{
  "norm": "rmsnorm",
  "bias": "none",
  "doc_mask": true
}
Each number is 50 + 15 x the weight over the matrix's rms, rounded and kept within 0 to 99. Layers, rows and columns count from 0.

# up: layer 10 MLP up, 576x224, rms 0.304, rows 455-475, columns 0-111
# down: layer 10 MLP down (transposed), 576x224, rms 0.282, rows 455-475, columns 0-111
# gate: layer 10 MLP gate, 576x224, rms 0.285, rows 456-475, columns 0-111
up455:43 30 61 44 56 66 54 44 32 64 46 46 43 41 47 37 66 33 40 42 46 70 56 36 44 37 50 34 48 57 50 38 33 42 57 21 70 55 39 61 42 52 56 74 35 52 72 45 57 24 41 43 34 44 53 41 49 79 74 27 73 25 31 47 44 53 41 22 65 47 43 40 38 39 16 67 44 37 71 52 42 56 56 44 79 35 47 34 47 40 51 48 63 35 39 52 55 72 43 58 51 33 59 25 44 47 60 61 70 58 42 50
down455:35 43 43 70 42 55 47 66 75 51 63 55 65 46 33 43 31 42 24 52 52 45 32 37 65 37 49 64 46 40 17 45 71 40 60 55 72 63 37 53 53 47 55 71 41 32 59 41 56 48 69 53 60 63 50 18 41 78 43 56 45 54 56 46 47 39 63 37 53 52 34 65 43 52 48 55 59 58 37 47 59 21 49 52 57 57 40 62 48 51 34 53 61 70 35 60 51 67 53 58 20 41 74 39 50 74 62 45 57 35 67 32
gate456:39 76 52 63 13 71 56 39 46 74 53 19 68 45 34 40 53 49 75 16 59 76 21 55 54 30 50 64 49 44 58 64 21 41 42 32 42 34 51 25 51 29 52 65 51 48 46 32 35 51 56 84 47 54 75 56 32 68 65 63 34 90 44 19 48 65 40 06 55 50 41 65 39 52 63 67 66 65 78 52 44 75 45 63 49 60 60 32 47 36 37 30 62 91 56 56 40 14 48 59 63 79 27 46 58 56 20 43 37 41 55 49
up456:46 42 43 28 42 55 54 53 21 30 67 65 68 19 24 72 75 54 34 70 51 63 37 46 47 57 34 26 73 22 76 66 51 04 38 52 28 51 42 38 76 49 55 61 60 43 41 50 36 38 43 65 44 30 48 85 44 58 53 72 28 44 36 31 19 54 52 61 69 75 44 46 44 28 67 55 74 64 45 31 46 55 60 38 32 58 75 67 31 32 58 41 60 49 46 86 32 00 67 47 73 52 38 31 47 56 23 43 52 61 54 56
down456:07 28 62 38 56 45 40 56 46 79 42 07 45 22 50 63 57 54 57 46 49 27 42 75 41 47 34 73 55 56 70 50 75 48 47 70 34 65 44 47 28 55 50 41 61 56 50 69 52 66 90 41 56 45 53 73 39 65 44 37 53 62 77 68 53 35 33 52 62 42 47 67 72 59 27 31 77 57 84 58 67 65 38 69 54 54 48 31 49 53 48 62 63 47 59 32 53 53 37 43 53 49 50 37 38 55 34 16 09 36 55 59
gate457:39 51 64 71 36 34 44 52 89 41 20 60 93 38 35 54 31 54 57 58 65 46 38 55 26 51 60 22 40 45 35 64 37 64 62 47 72 75 69 47 59 39 48 49 44 29 55 70 55 49 45 61 63 55 60 31 53 41 37 70 59 51 73 23 41 38 54 23 54 50 37 62 44 54 69 65 80 50 36 71 52 47 40 47 72 47 27 49 49 33 43 60 52 58 26 39 70 29 40 82 61 27 64 37 29 65 79 72 32 27 64 64
up457:32 70 53 10 28 57 47 32 24 50 47 41 49 79 30 73 32 50 23 49 49 52 75 40 49 61 61 36 38 28 56 41 99 35 65 53 38 46 44 47 62 68 42 71 67 45 06 24 71 42 65 69 46 42 61 35 48 41 57 71 63 55 60 55 37 41 58 73 27 26 49 61 37 62 41 29 76 52 45 54 43 40 63 60 39 39 32 36 35 31 59 59 26 73 48 54 64 46 54 62 50 54 60 60 61 76 34 28 59 27 52 48
down457:53 46 61 36 35 53 76 28 47 54 34 42 16 42 33 46 70 48 37 68 61 46 37 39 54 29 27 49 37 60 51 17 54 41 45 28 70 71 36 48 59 33 64 50 67 56 37 47 64 59 09 55 61 30 56 41 54 38 18 36 60 36 21 80 58 29 40 39 26 61 62 39 30 28 45 45 56 44 42 49 59 42 26 45 65 57 94 64 54 53 45 57 42 46 55 44 61 64 46 48 52 20 52 53 67 54 31 34 39 58 35 37
gate458:51 68 34 30 51 50 49 33 50 63 57 60 25 56 75 50 65 60 52 62 28 50 41 75 41 52 60 60 59 55 38 45 72 31 63 37 51 51 57 55 47 52 57 42 46 79 41 44 34 46 49 44 53 28 57 38 39 50 75 51 58 55 47 31 80 42 73 40 72 52 45 48 41 39 33 37 52 50 33 45 58 65 33 62 37 50 53 40 44 71 61 11 58 61 36 52 66 50 54 56 61 65 75 50 56 74 36 27 74 60 49 54
up458:67 49 65 53 38 72 44 33 52 59 70 30 45 60 24 30 75 67 40 31 51 49 78 57 62 53 54 76 65 24 37 76 46 67 63 38 45 59 58 30 57 44 52 53 77 50 61 57 70 37 49 73 28 45 52 28 35 30 71 38 46 67 32 72 36 53 60 66 57 48 51 71 28 19 45 56 62 39 30 56 42 55 71 39 65 23 23 35 49 46 47 40 66 42 14 47 68 43 63 55 41 33 67 44 61 53 33 30 48 58 45 21
down458:54 54 70 56 26 53 55 35 56 68 61 22 44 34 37 38 54 36 59 49 55 42 33 33 76 46 38 34 71 75 33 44 36 76 67 72 24 29 54 34 74 78 67 38 47 51 43 55 34 62 49 75 48 51 61 41 57 41 50 51 60 28 59 63 29 28 14 38 11 54 31 50 28 37 15 29 54 26 53 36 36 31 57 24 40 43 43 49 78 63 25 58 39 60 60 29 69 51 50 72 49 46 50 31 36 39 36 73 66 45 56 42
gate459:53 40 79 27 68 78 24 99 55 60 41 30 62 70 44 27 23 65 47 39 61 70 34 51 43 45 81 44 50 55 42 61 24 53 68 46 52 43 69 37 54 60 50 38 61 43 50 32 62 50 54 21 51 45 31 64 14 48 65 24 44 45 49 36 73 68 46 55 55 26 65 86 23 75 60 39 48 40 24 32 22 62 48 34 42 66 43 62 34 35 46 53 66 34 40 67 46 54 37 63 36 47 52 68 50 74 29 38 55 47 27 70
up459:50 62 64 53 51 44 44 46 53 39 51 40 42 34 43 52 69 87 68 74 36 59 53 46 58 51 56 47 67 54 50 46 48 27 52 73 56 58 45 76 60 53 43 18 51 66 49 55 55 51 52 40 56 65 49 58 46 65 58 59 51 36 50 37 37 50 62 60 31 58 40 93 45 35 45 70 42 43 35 37 34 46 67 61 64 52 62 52 55 24 50 55 46 33 37 53 48 38 45 59 56 64 55 43 52 59 18 60 40 51 43 61
down459:59 43 62 34 76 65 58 76 60 51 47 41 35 69 52 82 53 49 58 16 36 52 57 47 52 69 18 36 72 46 17 55 45 52 38 39 37 60 77 53 53 69 68 44 50 44 48 50 52 52 40 38 58 44 43 36 45 60 49 69 45 54 77 52 35 58 60 59 67 36 55 66 47 25 88 69 54 29 21 47 69 55 31 31 26 49 55 58 57 34 15 50 55 65 21 39 48 46 60 53 80 52 47 62 67 45 44 43 27 28 94 64
gate460:47 56 79 58 66 51 78 37 51 76 63 29 64 52 45 38 46 44 72 42 42 58 57 58 72 46 51 40 60 45 16 44 63 55 42 67 68 40 52 65 49 41 63 59 45 33 59 37 53 59 38 52 45 08 54 48 64 66 18 41 59 13 60 67 23 38 49 29 63 30 33 18 51 70 61 42 31 28 53 71 37 54 51 41 63 17 48 52 44 51 69 52 33 44 43 46 48 34 33 68 51 46 82 28 33 28 54 57 56 33 83 55
up460:62 40 53 42 53 61 57 51 56 61 62 50 44 66 61 49 19 42 40 52 50 65 42 36 58 61 30 78 52 61 58 53 70 65 53 63 32 39 46 25 46 45 83 27 65 42 62 59 53 76 50 27 56 54 43 35 47 80 37 71 44 67 43 40 86 45 39 72 18 55 55 47 91 27 42 84 51 58 30 39 63 61 43 30 74 37 59 42 65 49 34 30 56 52 34 55 57 38 63 50 46 65 44 66 42 75 35 58 48 67 30 23
down460:38 50 58 47 51 60 73 46 46 60 45 54 25 56 52 74 35 48 62 38 60 64 52 46 82 48 51 27 36 56 51 44 46 39 62 23 64 77 74 80 81 24 52 39 41 24 48 50 59 20 92 30 40 65 49 33 75 78 53 49 69 62 42 08 41 48 43 33 57 51 51 69 49 42 49 49 69 24 27 36 76 59 36 39 35 74 45 52 49 62 61 70 69 36 71 62 70 51 61 52 48 46 59 44 58 42 62 48 55 51 72 53
gate461:59 49 59 69 33 20 40 64 58 14 10 51 39 37 57 50 45 30 28 74 73 39 46 64 67 57 41 67 53 41 15 49 53 67 62 46 67 38 67 77 63 42 26 37 52 47 54 46 33 58 52 46 58 04 68 38 53 58 55 57 35 49 41 65 51 54 74 38 51 25 42 35 34 27 39 78 67 84 40 35 42 67 45 41 37 60 57 27 67 63 73 77 60 57 71 55 73 40 58 43 80 65 49 91 48 28 63 19 51 56 34 44
up461:48 38 23 36 58 55 68 29 51 83 54 42 36 87 38 41 61 50 47 47 67 78 26 47 26 64 71 37 74 22 60 57 42 36 44 42 47 65 32 17 57 70 48 72 42 47 59 55 38 54 40 48 54 74 32 49 27 61 50 23 39 50 41 19 45 59 30 37 57 86 49 61 36 26 64 08 42 46 26 60 47 45 80 53 66 35 50 45 53 64 27 45 42 51 45 42 36 58 42 64 30 52 64 00 36 53 40 34 65 46 45 62
down461:49 66 45 37 44 65 51 74 54 88 52 33 39 26 51 28 37 60 62 32 56 69 62 45 40 38 62 42 56 46 46 57 57 35 27 32 29 71 61 64 50 63 39 50 90 60 53 50 78 38 29 50 43 20 69 49 55 33 53 41 30 58 48 32 77 59 49 40 58 48 20 28 71 59 27 70 47 57 17 54 57 69 48 67 61 65 23 73 39 46 44 46 51 81 72 56 24 24 37 41 63 21 43 53 33 36 47 68 49 58 54 43
gate462:82 62 71 44 76 53 65 51 68 41 60 64 45 56 59 67 35 41 56 46 65 85 50 48 39 42 46 39 62 49 31 41 44 44 58 61 63 58 47 68 33 47 36 57 68 52 32 69 41 67 37 42 43 59 53 64 51 65 41 50 58 47 36 50 35 34 42 27 73 54 57 30 46 60 41 59 70 60 23 58 63 48 84 29 44 43 61 56 52 37 53 37 55 19 45 59 42 56 49 73 32 35 35 33 46 51 62 59 46 43 56 31
up462:41 49 25 40 55 59 57 57 35 28 72 79 78 54 57 40 61 72 40 79 74 56 29 62 53 24 47 18 54 53 63 55 33 55 32 43 35 15 39 39 54 39 57 74 80 22 56 38 46 57 39 42 60 27 81 43 52 46 73 56 37 58 64 64 30 52 40 48 69 35 29 30 45 55 36 52 37 50 54 59 47 27 68 36 39 45 40 39 56 37 57 61 45 46 33 51 33 44 66 41 42 39 51 55 59 51 50 50 47 54 75 37
down462:44 50 52 54 66 46 65 60 57 63 56 67 52 71 57 59 61 29 60 48 52 55 24 52 73 64 52 48 38 48 31 41 44 42 39 68 51 82 56 38 44 50 51 29 61 55 35 29 36 47 28 41 11 39 47 85 70 46 50 67 70 54 47 49 49 66 72 46 66 44 53 36 38 32 63 51 59 65 40 66 75 72 48 37 43 43 56 81 31 56 52 71 56 31 53 41 38 64 73 78 70 59 67 89 68 44 24 66 40 53 58 50
gate463:37 43 36 39 50 51 90 52 48 42 48 46 56 87 57 40 29 59 38 53 49 63 52 34 57 46 54 35 33 52 74 60 42 55 39 58 27 26 69 51 28 58 63 81 43 51 29 44 38 76 55 62 49 56 46 54 32 66 57 42 53 77 12 51 56 51 61 41 57 72 35 60 56 49 39 48 56 35 39 72 60 91 33 40 53 61 55 49 34 45 56 56 47 25 59 47 38 78 33 24 65 52 30 54 58 41 36 74 28 62 34 57
up463:34 59 75 64 48 55 28 53 48 60 56 62 50 50 34 60 42 73 59 27 52 65 43 35 29 38 76 94 95 64 36 63 45 33 62 39 53 47 62 46 60 42 65 43 34 33 53 27 48 61 66 56 53 51 40 67 42 56 69 66 41 28 59 43 56 57 53 79 53 41 42 68 42 30 45 57 35 35 57 28 68 78 55 27 67 67 50 67 53 62 52 38 56 27 40 23 51 61 59 66 58 63 69 64 34 63 39 54 60 41 41 34
down463:52 71 44 55 32 41 54 59 63 63 59 46 08 43 68 49 60 74 37 62 61 30 50 39 61 61 71 57 55 31 38 32 48 09 55 70 67 29 12 48 84 65 49 39 31 47 48 30 25 51 49 37 63 37 53 58 61 64 35 57 39 54 82 47 47 53 29 53 40 41 56 31 32 35 37 58 32 66 58 66 47 39 73 44 39 40 49 56 86 48 50 47 69 73 53 36 55 34 62 43 52 28 72 55 36 29 60 63 38 39 45 38
gate464:48 41 44 53 52 47 62 82 64 48 62 67 66 16 80 31 54 58 27 65 62 56 24 30 61 48 39 56 57 56 64 50 32 55 29 59 71 29 75 93 55 38 60 49 81 88 67 58 34 15 34 19 48 55 64 23 74 56 21 58 42 26 45 61 50 45 59 38 52 41 50 58 79 62 40 56 59 25 44 35 74 54 38 48 28 58 54 70 52 62 51 39 32 65 64 38 37 13 49 45 49 47 26 72 41 26 36 39 33 36 30 46
up464:53 60 44 51 61 60 51 11 29 46 58 41 50 64 34 34 44 65 56 39 37 42 69 62 23 66 38 41 42 69 43 54 36 33 54 58 38 60 57 32 69 54 69 41 43 32 42 48 50 77 41 62 47 39 45 63 38 52 61 33 27 51 55 52 50 53 41 55 40 45 27 52 35 39 49 65 62 51 30 50 46 43 64 37 64 41 40 22 37 51 48 79 68 39 43 51 46 62 34 48 44 37 50 44 48 59 75 73 48 52 37 59
down464:62 44 72 40 58 44 69 62 47 34 59 60 56 22 71 56 50 54 49 69 51 41 04 67 32 50 45 62 30 64 61 69 31 45 27 53 44 55 80 44 62 57 76 49 67 66 48 35 54 55 45 47 35 42 53 30 65 31 49 53 56 54 30 51 54 55 60 55 42 65 49 65 53 55 44 60 46 34 44 48 35 54 56 43 45 57 42 56 49 70 59 67 41 62 66 59 32 50 48 51 54 26 39 61 45 23 38 44 44 46 58 60
gate465:52 50 66 42 57 54 37 56 47 33 43 48 65 56 40 41 28 84 90 61 62 30 75 09 20 47 41 75 45 39 44 49 25 53 63 31 62 61 50 50 58 56 58 46 53 57 58 39 56 72 67 31 53 26 48 54 54 71 26 34 64 41 49 63 76 29 75 54 40 31 46 33 70 55 54 37 71 69 45 52 81 47 50 65 49 40 52 27 41 63 65 51 69 42 23 39 59 56 25 49 52 52 52 38 41 57 49 66 50 50 79 72
up465:51 28 52 38 33 58 51 59 37 92 48 22 43 37 50 59 36 17 44 39 35 39 70 50 40 33 69 34 41 33 63 40 30 67 45 59 78 39 51 56 72 51 46 47 38 49 39 52 74 44 37 48 83 63 68 60 28 45 45 56 50 48 33 53 35 33 74 84 70 07 50 61 74 35 53 34 39 82 55 45 49 53 57 66 49 40 53 56 40 57 66 30 51 64 32 62 56 25 50 41 51 60 46 60 22 58 50 45 47 50 45 74
down465:50 45 53 67 50 65 34 90 63 62 54 26 79 67 40 75 51 83 46 73 39 39 55 57 53 79 34 56 59 46 41 42 28 44 71 59 54 19 38 29 79 58 51 52 54 43 53 52 73 55 38 43 51 35 51 50 29 32 44 42 64 21 25 52 51 42 51 58 54 66 74 62 50 54 40 47 39 79 81 59 35 35 61 42 57 52 70 39 41 68 79 44 59 68 48 82 57 29 34 70 64 63 56 31 40 48 50 40 84 61 77 52
gate466:63 48 51 62 41 49 65 39 33 35 54 32 51 26 21 74 29 36 32 72 73 50 54 55 50 54 21 50 21 70 44 50 43 34 54 85 65 56 66 40 41 29 23 45 41 77 44 53 29 25 49 65 78 60 29 75 26 64 52 55 68 49 64 73 59 50 36 23 44 48 42 44 53 62 57 41 59 55 69 37 63 46 45 38 53 36 66 37 67 47 51 32 38 56 45 40 41 42 39 47 59 49 71 41 66 58 37 76 42 44 48 68
up466:52 58 44 33 55 48 26 67 31 41 59 64 70 48 26 12 64 56 50 56 43 65 75 50 42 44 40 55 33 68 39 62 68 49 42 56 31 46 44 33 46 54 29 88 52 31 77 35 79 52 53 51 40 43 50 40 39 48 43 48 42 52 37 23 50 68 81 54 64 47 76 25 33 30 54 42 49 41 12 43 28 59 60 68 57 74 87 45 48 47 73 47 31 67 53 56 51 48 89 72 42 61 68 44 58 48 48 42 38 48 65 43
down466:34 49 57 47 43 58 63 53 57 35 36 32 30 50 55 44 26 45 46 70 61 38 48 65 71 64 50 62 45 41 31 19 49 36 56 46 66 59 67 62 28 38 48 63 37 69 36 51 35 36 36 54 80 56 52 47 30 72 45 46 07 30 69 50 52 30 66 37 31 30 56 51 49 80 43 53 38 63 44 59 43 51 61 66 51 16 61 43 48 56 34 45 27 62 41 68 33 33 38 51 33 26 59 53 30 76 44 27 39 26 64 43
gate467:54 12 56 44 13 44 60 31 57 29 61 83 58 44 57 62 82 53 48 44 39 42 60 67 77 45 35 57 51 42 55 41 49 34 73 48 47 53 57 51 40 59 72 54 61 37 50 43 54 53 41 23 63 34 38 36 80 71 64 53 42 60 64 32 77 41 76 57 46 66 49 45 51 60 32 73 44 37 31 44 08 61 67 24 35 39 63 49 39 35 62 66 43 26 63 61 65 51 52 24 69 49 62 59 37 53 35 40 50 29 44 43
up467:79 44 58 61 35 49 41 58 63 56 24 21 35 13 50 57 54 77 39 60 35 50 52 52 41 60 50 47 47 30 45 44 62 48 34 56 34 43 29 49 50 50 43 55 32 53 35 49 60 54 55 65 46 59 24 48 37 42 80 42 62 36 77 61 28 36 58 43 33 57 37 23 64 75 59 49 54 62 61 33 67 30 51 78 62 44 43 36 49 78 63 67 34 55 53 51 44 34 52 42 21 29 23 62 53 65 56 55 62 47 33 48
down467:66 56 61 67 58 43 29 65 64 26 51 40 31 24 48 44 54 64 60 44 28 68 66 67 75 57 38 33 62 72 59 43 25 38 49 39 50 32 50 61 50 54 57 50 41 41 50 61 39 42 45 53 58 47 49 51 48 28 51 40 67 34 51 26 51 66 62 58 32 75 50 67 76 60 28 44 64 38 39 39 53 40 62 50 50 28 58 36 90 49 44 26 41 48 51 46 52 49 55 59 79 78 46 67 55 89 33 29 43 48 60 51
gate468:40 46 54 31 42 26 50 40 31 67 51 65 45 39 48 51 64 66 49 50 34 00 82 62 60 57 23 46 30 67 75 43 67 71 76 36 53 53 43 42 18 34 62 52 53 50 59 49 68 44 40 41 50 43 46 41 46 33 50 37 41 67 27 57 74 51 67 50 68 52 33 19 59 73 65 41 65 34 36 61 44 53 09 60 41 82 59 31 58 73 55 40 38 34 51 34 63 41 40 54 63 48 61 39 86 70 39 38 64 09 42 43
up468:47 45 75 30 59 83 43 59 58 29 41 47 49 13 49 30 30 58 52 56 50 37 61 28 51 36 48 64 52 50 55 56 26 45 52 38 56 42 42 54 47 30 53 71 75 58 56 68 77 60 32 67 40 76 44 37 33 47 38 57 20 64 56 77 52 63 46 66 41 66 43 54 36 55 78 50 64 72 65 56 62 51 29 60 58 80 37 49 38 76 69 39 73 53 59 86 74 44 12 54 51 43 69 50 67 37 37 23 48 29 73 45
down468:33 54 34 44 47 47 42 47 53 55 28 11 55 50 43 44 80 43 38 40 77 51 44 42 40 51 67 74 56 48 54 48 61 44 48 42 38 64 61 71 45 44 51 59 32 53 62 39 47 26 21 63 55 58 40 66 69 35 59 54 54 59 68 50 49 40 60 53 49 26 55 55 38 43 29 56 65 45 37 46 44 36 45 69 41 64 49 39 60 50 34 37 61 42 06 35 51 47 40 66 53 62 83 72 52 46 53 62 39 38 62 54
gate469:26 52 49 81 45 24 58 30 60 57 44 38 44 41 79 63 73 41 45 76 55 51 33 58 37 62 69 50 34 44 21 39 58 43 27 44 74 01 77 45 42 50 33 42 48 41 75 26 67 48 71 38 66 57 47 45 41 56 64 50 33 46 85 72 32 51 68 57 60 63 22 52 27 54 63 16 51 46 38 43 37 48 63 66 71 39 51 21 43 00 52 36 41 53 35 24 71 45 38 19 43 37 45 56 31 65 24 63 53 49 77 45
up469:53 83 72 59 38 45 50 26 43 40 58 58 28 59 43 30 67 29 87 36 84 39 44 53 44 67 45 49 57 36 34 73 64 43 69 49 38 40 52 22 56 92 63 60 80 48 59 59 65 58 66 26 59 57 48 45 36 53 28 55 60 77 36 62 38 48 68 81 66 36 54 34 79 38 55 34 28 54 79 55 37 50 39 55 19 77 29 56 45 66 51 39 71 66 72 22 42 50 36 59 31 55 83 49 61 17 26 51 48 54 34 21
down469:45 50 52 51 38 36 76 57 62 47 43 33 47 47 75 50 58 68 41 69 55 22 40 50 51 32 64 63 36 29 32 47 42 49 55 28 39 97 51 41 55 32 56 51 46 56 34 42 55 53 40 56 42 24 84 62 44 33 44 44 30 36 72 23 50 45 50 61 82 42 48 32 31 18 43 52 49 44 44 35 60 67 47 62 50 54 79 28 51 41 51 59 56 04 37 64 68 41 35 46 47 61 22 56 69 54 48 46 38 43 35 40
gate470:74 44 45 39 61 63 26 49 40 33 90 34 74 60 47 64 65 58 35 12 51 89 34 32 41 38 57 49 60 32 56 60 63 78 42 56 77 45 20 58 48 60 53 54 60 46 55 74 72 50 56 39 27 67 54 46 74 38 51 53 52 43 59 53 31 39 71 69 76 54 68 30 55 43 39 19 65 55 48 22 33 49 38 50 37 26 35 63 54 45 59 74 75 68 36 81 41 29 39 46 41 32 63 77 21 72 47 52 63 26 57 38
up470:29 52 45 48 47 17 63 35 57 38 49 48 46 53 39 62 58 55 45 71 68 53 55 54 40 46 53 34 41 47 36 57 67 69 29 60 51 37 53 67 56 48 36 50 55 69 51 70 61 78 63 64 60 53 57 65 32 54 48 52 26 52 78 54 50 47 59 50 38 44 43 59 30 47 72 30 71 30 44 73 31 73 59 30 53 75 51 60 58 64 69 56 67 52 88 44 33 49 55 54 65 44 81 59 38 44 31 50 21 24 52 37
down470:37 72 45 53 68 65 54 52 41 54 31 47 70 27 36 32 71 37 39 61 42 55 56 38 58 42 72 62 54 36 47 33 40 49 37 58 44 91 64 35 24 31 35 26 82 70 57 80 45 58 23 59 38 20 45 56 59 31 40 51 56 57 11 49 33 55 87 55 67 68 54 51 35 40 61 47 32 53 63 52 28 38 45 53 61 54 07 53 37 35 57 80 66 54 73 42 44 37 67 32 55 58 68 56 55 39 40 71 52 53 37 59
gate471:73 21 46 38 72 40 18 79 44 59 57 31 43 44 49 45 35 61 60 19 52 30 48 50 53 54 24 56 46 66 69 36 68 37 82 48 48 41 55 40 33 47 50 41 46 66 59 21 53 31 56 33 32 48 67 74 59 42 33 61 08 39 45 62 40 67 45 61 66 43 43 88 59 59 52 74 59 35 53 49 42 46 42 44 32 32 53 41 49 47 52 29 00 38 57 52 43 54 59 76 51 40 21 24 47 58 56 54 86 49 74 47
up471:10 40 52 34 45 87 65 48 48 44 89 37 47 32 45 62 71 46 22 67 61 40 73 71 40 55 64 42 50 48 36 65 58 45 46 40 42 56 37 71 36 51 67 36 55 20 13 55 54 53 35 57 53 58 51 19 29 65 52 22 88 47 40 62 38 77 51 56 46 46 40 41 45 55 61 53 52 47 36 48 72 59 53 57 28 42 71 55 55 72 70 69 47 41 72 77 62 48 49 68 55 68 63 58 59 50 41 54 72 70 49 37
down471:39 37 43 49 72 37 57 69 66 35 69 32 46 65 34 60 32 53 21 81 39 45 29 67 40 33 20 55 62 30 45 27 49 54 27 53 38 52 55 29 25 20 57 40 60 47 36 61 44 68 59 58 60 48 77 36 76 49 75 12 30 28 81 60 51 56 65 62 64 67 56 25 60 60 49 42 41 27 40 47 38 20 27 67 54 43 28 69 59 24 44 23 39 53 49 59 46 39 61 56 77 42 36 49 69 24 56 43 45 47 27 42
gate472:57 57 58 37 36 49 69 60 41 39 26 71 55 26 20 14 61 29 57 45 25 52 47 37 19 45 50 54 25 27 20 76 49 44 66 26 43 88 55 66 66 62 35 68 68 21 24 63 52 68 40 61 55 42 53 68 49 61 28 58 30 47 58 45 23 48 30 51 34 42 25 73 32 25 69 32 35 55 52 43 15 80 34 48 71 57 62 77 42 74 48 42 24 56 46 35 38 28 50 33 62 29 47 41 73 27 50 24 60 88 58 45
up472:61 56 35 60 53 55 44 40 32 63 56 67 31 66 33 37 56 63 18 62 45 67 33 61 53 42 54 51 37 37 35 38 40 45 24 23 53 47 59 32 31 31 97 46 39 57 58 43 52 49 83 31 57 30 65 11 42 51 62 76 34 67 72 44 32 76 39 63 34 49 20 38 57 86 73 23 60 64 84 25 43 42 56 36 35 17 55 51 44 40 51 67 51 89 46 48 49 30 76 47 59 48 51 77 27 49 19 75 60 33 32 40
down472:39 73 63 41 71 33 64 80 32 14 34 57 46 50 75 52 23 19 43 25 33 56 17 43 65 44 57 52 30 51 44 37 36 48 63 63 30 70 57 37 44 57 16 72 64 48 63 41 59 44 70 47 57 66 59 59 34 39 55 42 32 46 47 63 54 56 60 67 42 53 57 65 58 27 10 68 43 38 35 53 42 61 62 56 57 83 75 75 44 63 24 37 48 49 72 70 65 61 29 32 48 47 51 44 53 75 38 56 54 55 04 38
gate473:67 35 54 50 71 40 24 75 66 49 60 23 61 66 38 58 36 47 71 53 76 37 23 40 59 54 39 52 80 73 65 75 45 73 43 42 42 57 46 44 58 51 52 51 52 33 62 26 39 59 45 52 65 78 68 34 48 34 31 68 47 38 56 65 46 32 52 43 41 45 71 60 80 46 86 58 53 57 45 48 34 42 56 66 87 71 48 27 50 51 73 59 53 17 39 45 53 38 77 39 46 14 60 78 55 57 42 35 73 38 45 54
up473:60 48 58 42 49 42 50 56 41 68 20 53 21 64 46 60 67 23 33 22 54 56 61 23 41 37 59 58 50 52 42 54 70 74 46 33 47 26 63 48 67 37 62 36 53 67 57 62 59 50 56 42 39 48 33 37 73 44 68 54 26 51 83 59 41 53 45 56 43 36 61 36 84 43 59 53 61 75 54 70 41 69 84 15 51 36 49 53 51 28 47 43 61 38 32 59 39 55 55 41 50 66 24 58 48 31 65 61 39 71 49 53
down473:28 42 76 34 56 57 60 25 58 48 38 49 84 43 57 63 56 41 57 49 47 37 47 56 42 48 48 51 30 59 54 73 46 30 68 38 47 46 58 64 59 49 62 59 71 46 51 47 60 50 67 50 79 59 32 55 49 61 33 62 45 33 44 61 03 48 30 68 49 28 62 52 55 56 45 48 54 51 34 42 32 66 57 79 64 59 48 12 41 54 48 54 64 80 63 45 65 49 53 56 25 79 44 62 59 33 60 49 20 67 42 62
gate474:59 45 43 61 58 81 68 38 65 37 58 45 58 42 37 44 60 51 33 33 38 56 51 32 39 48 49 40 37 36 54 65 69 48 44 35 59 64 39 29 53 53 75 37 49 41 63 23 66 65 72 50 67 48 56 63 46 45 53 50 34 55 50 68 62 63 45 59 51 58 56 17 71 44 50 54 59 65 66 40 27 53 42 43 41 48 62 79 27 69 17 56 50 50 55 22 42 42 43 51 66 30 60 68 40 46 60 62 55 20 45 46
up474:38 38 49 36 51 70 54 55 43 46 44 49 31 47 36 73 55 57 50 59 46 65 42 53 78 45 36 32 52 48 41 33 47 67 59 47 43 30 58 57 46 62 50 51 62 36 48 37 45 54 48 55 58 18 48 34 48 54 54 71 53 53 71 61 58 59 56 56 60 41 49 34 57 46 57 54 39 66 62 41 47 39 25 55 41 47 51 49 28 57 57 49 52 51 58 32 44 58 58 47 58 47 41 77 66 58 59 50 34 36 54 68
down474:45 43 54 64 61 60 38 71 43 64 40 42 49 59 27 56 59 57 67 66 46 59 41 61 46 39 51 36 80 62 49 11 28 61 44 44 33 29 83 69 51 44 43 53 61 51 43 60 54 61 41 39 43 59 59 38 47 53 56 55 52 67 69 34 67 45 40 63 68 28 62 82 73 70 45 30 18 56 47 42 48 49 70 50 39 66 54 39 36 28 51 47 44 66 60 29 79 59 64 64 38 73 64 61 57 60 37 59 40 70 42 72
gate475:57 50 52 54 77 71 46 75 48 44 63 29 64 63 38 53 64 52 57 23 49 63 28 51 64 64 69 56 39 37 56 88 36 29 70 54 74 39 48 41 54 30 50 67 43 68 47 29 50 54 35 35 78 35 34 27 30 33 54 29 30 39 57 38 30 48 43 22 54 69 58 53 47 68 63 62 48 51 40 63 55 41 47 36 51 64 71 84 37 40 37 60 37 63 66 49 70 57 50 36 65 36 54 57 77 47 29 46 48 44 43 46
up475:67 82 35 25 41 78 47 59 51 52 65 50 26 77 28 32 43 49 32 82 39 37 54 45 46 43 59 60 38 25 58 58 33 87 53 48 64 74 46 56 42 50 71 40 62 67 27 62 47 45 41 69 34 59 70 18 54 18 48 43 32 61 26 47 40 34 57 51 44 50 73 63 48 48 56 44 53 20 70 55 48 39 52 54 53 50 40 39 54 46 25 68 51 47 47 22 41 85 52 26 15 60 36 44 75 24 31 60 51 46 59 41
down475:48 17 40 63 58 61 72 17 64 72 51 47 65 59 60 59 50 58 28 68 31 43 67 54 44 50 24 52 25 88 65 35 54 46 26 34 60 73 78 60 70 42 46 65 31 64 31 61 18 57 77 61 49 20 57 45 77 57 46 54 47 47 35 36 68 37 43 83 45 16 36 51 33 76 49 56 56 83 73 55 35 43 42 39 53 57 24 36 43 55 51 65 44 39 55 39 77 51 35 68 38 71 23 37 61 39 28 37 71 41 27 34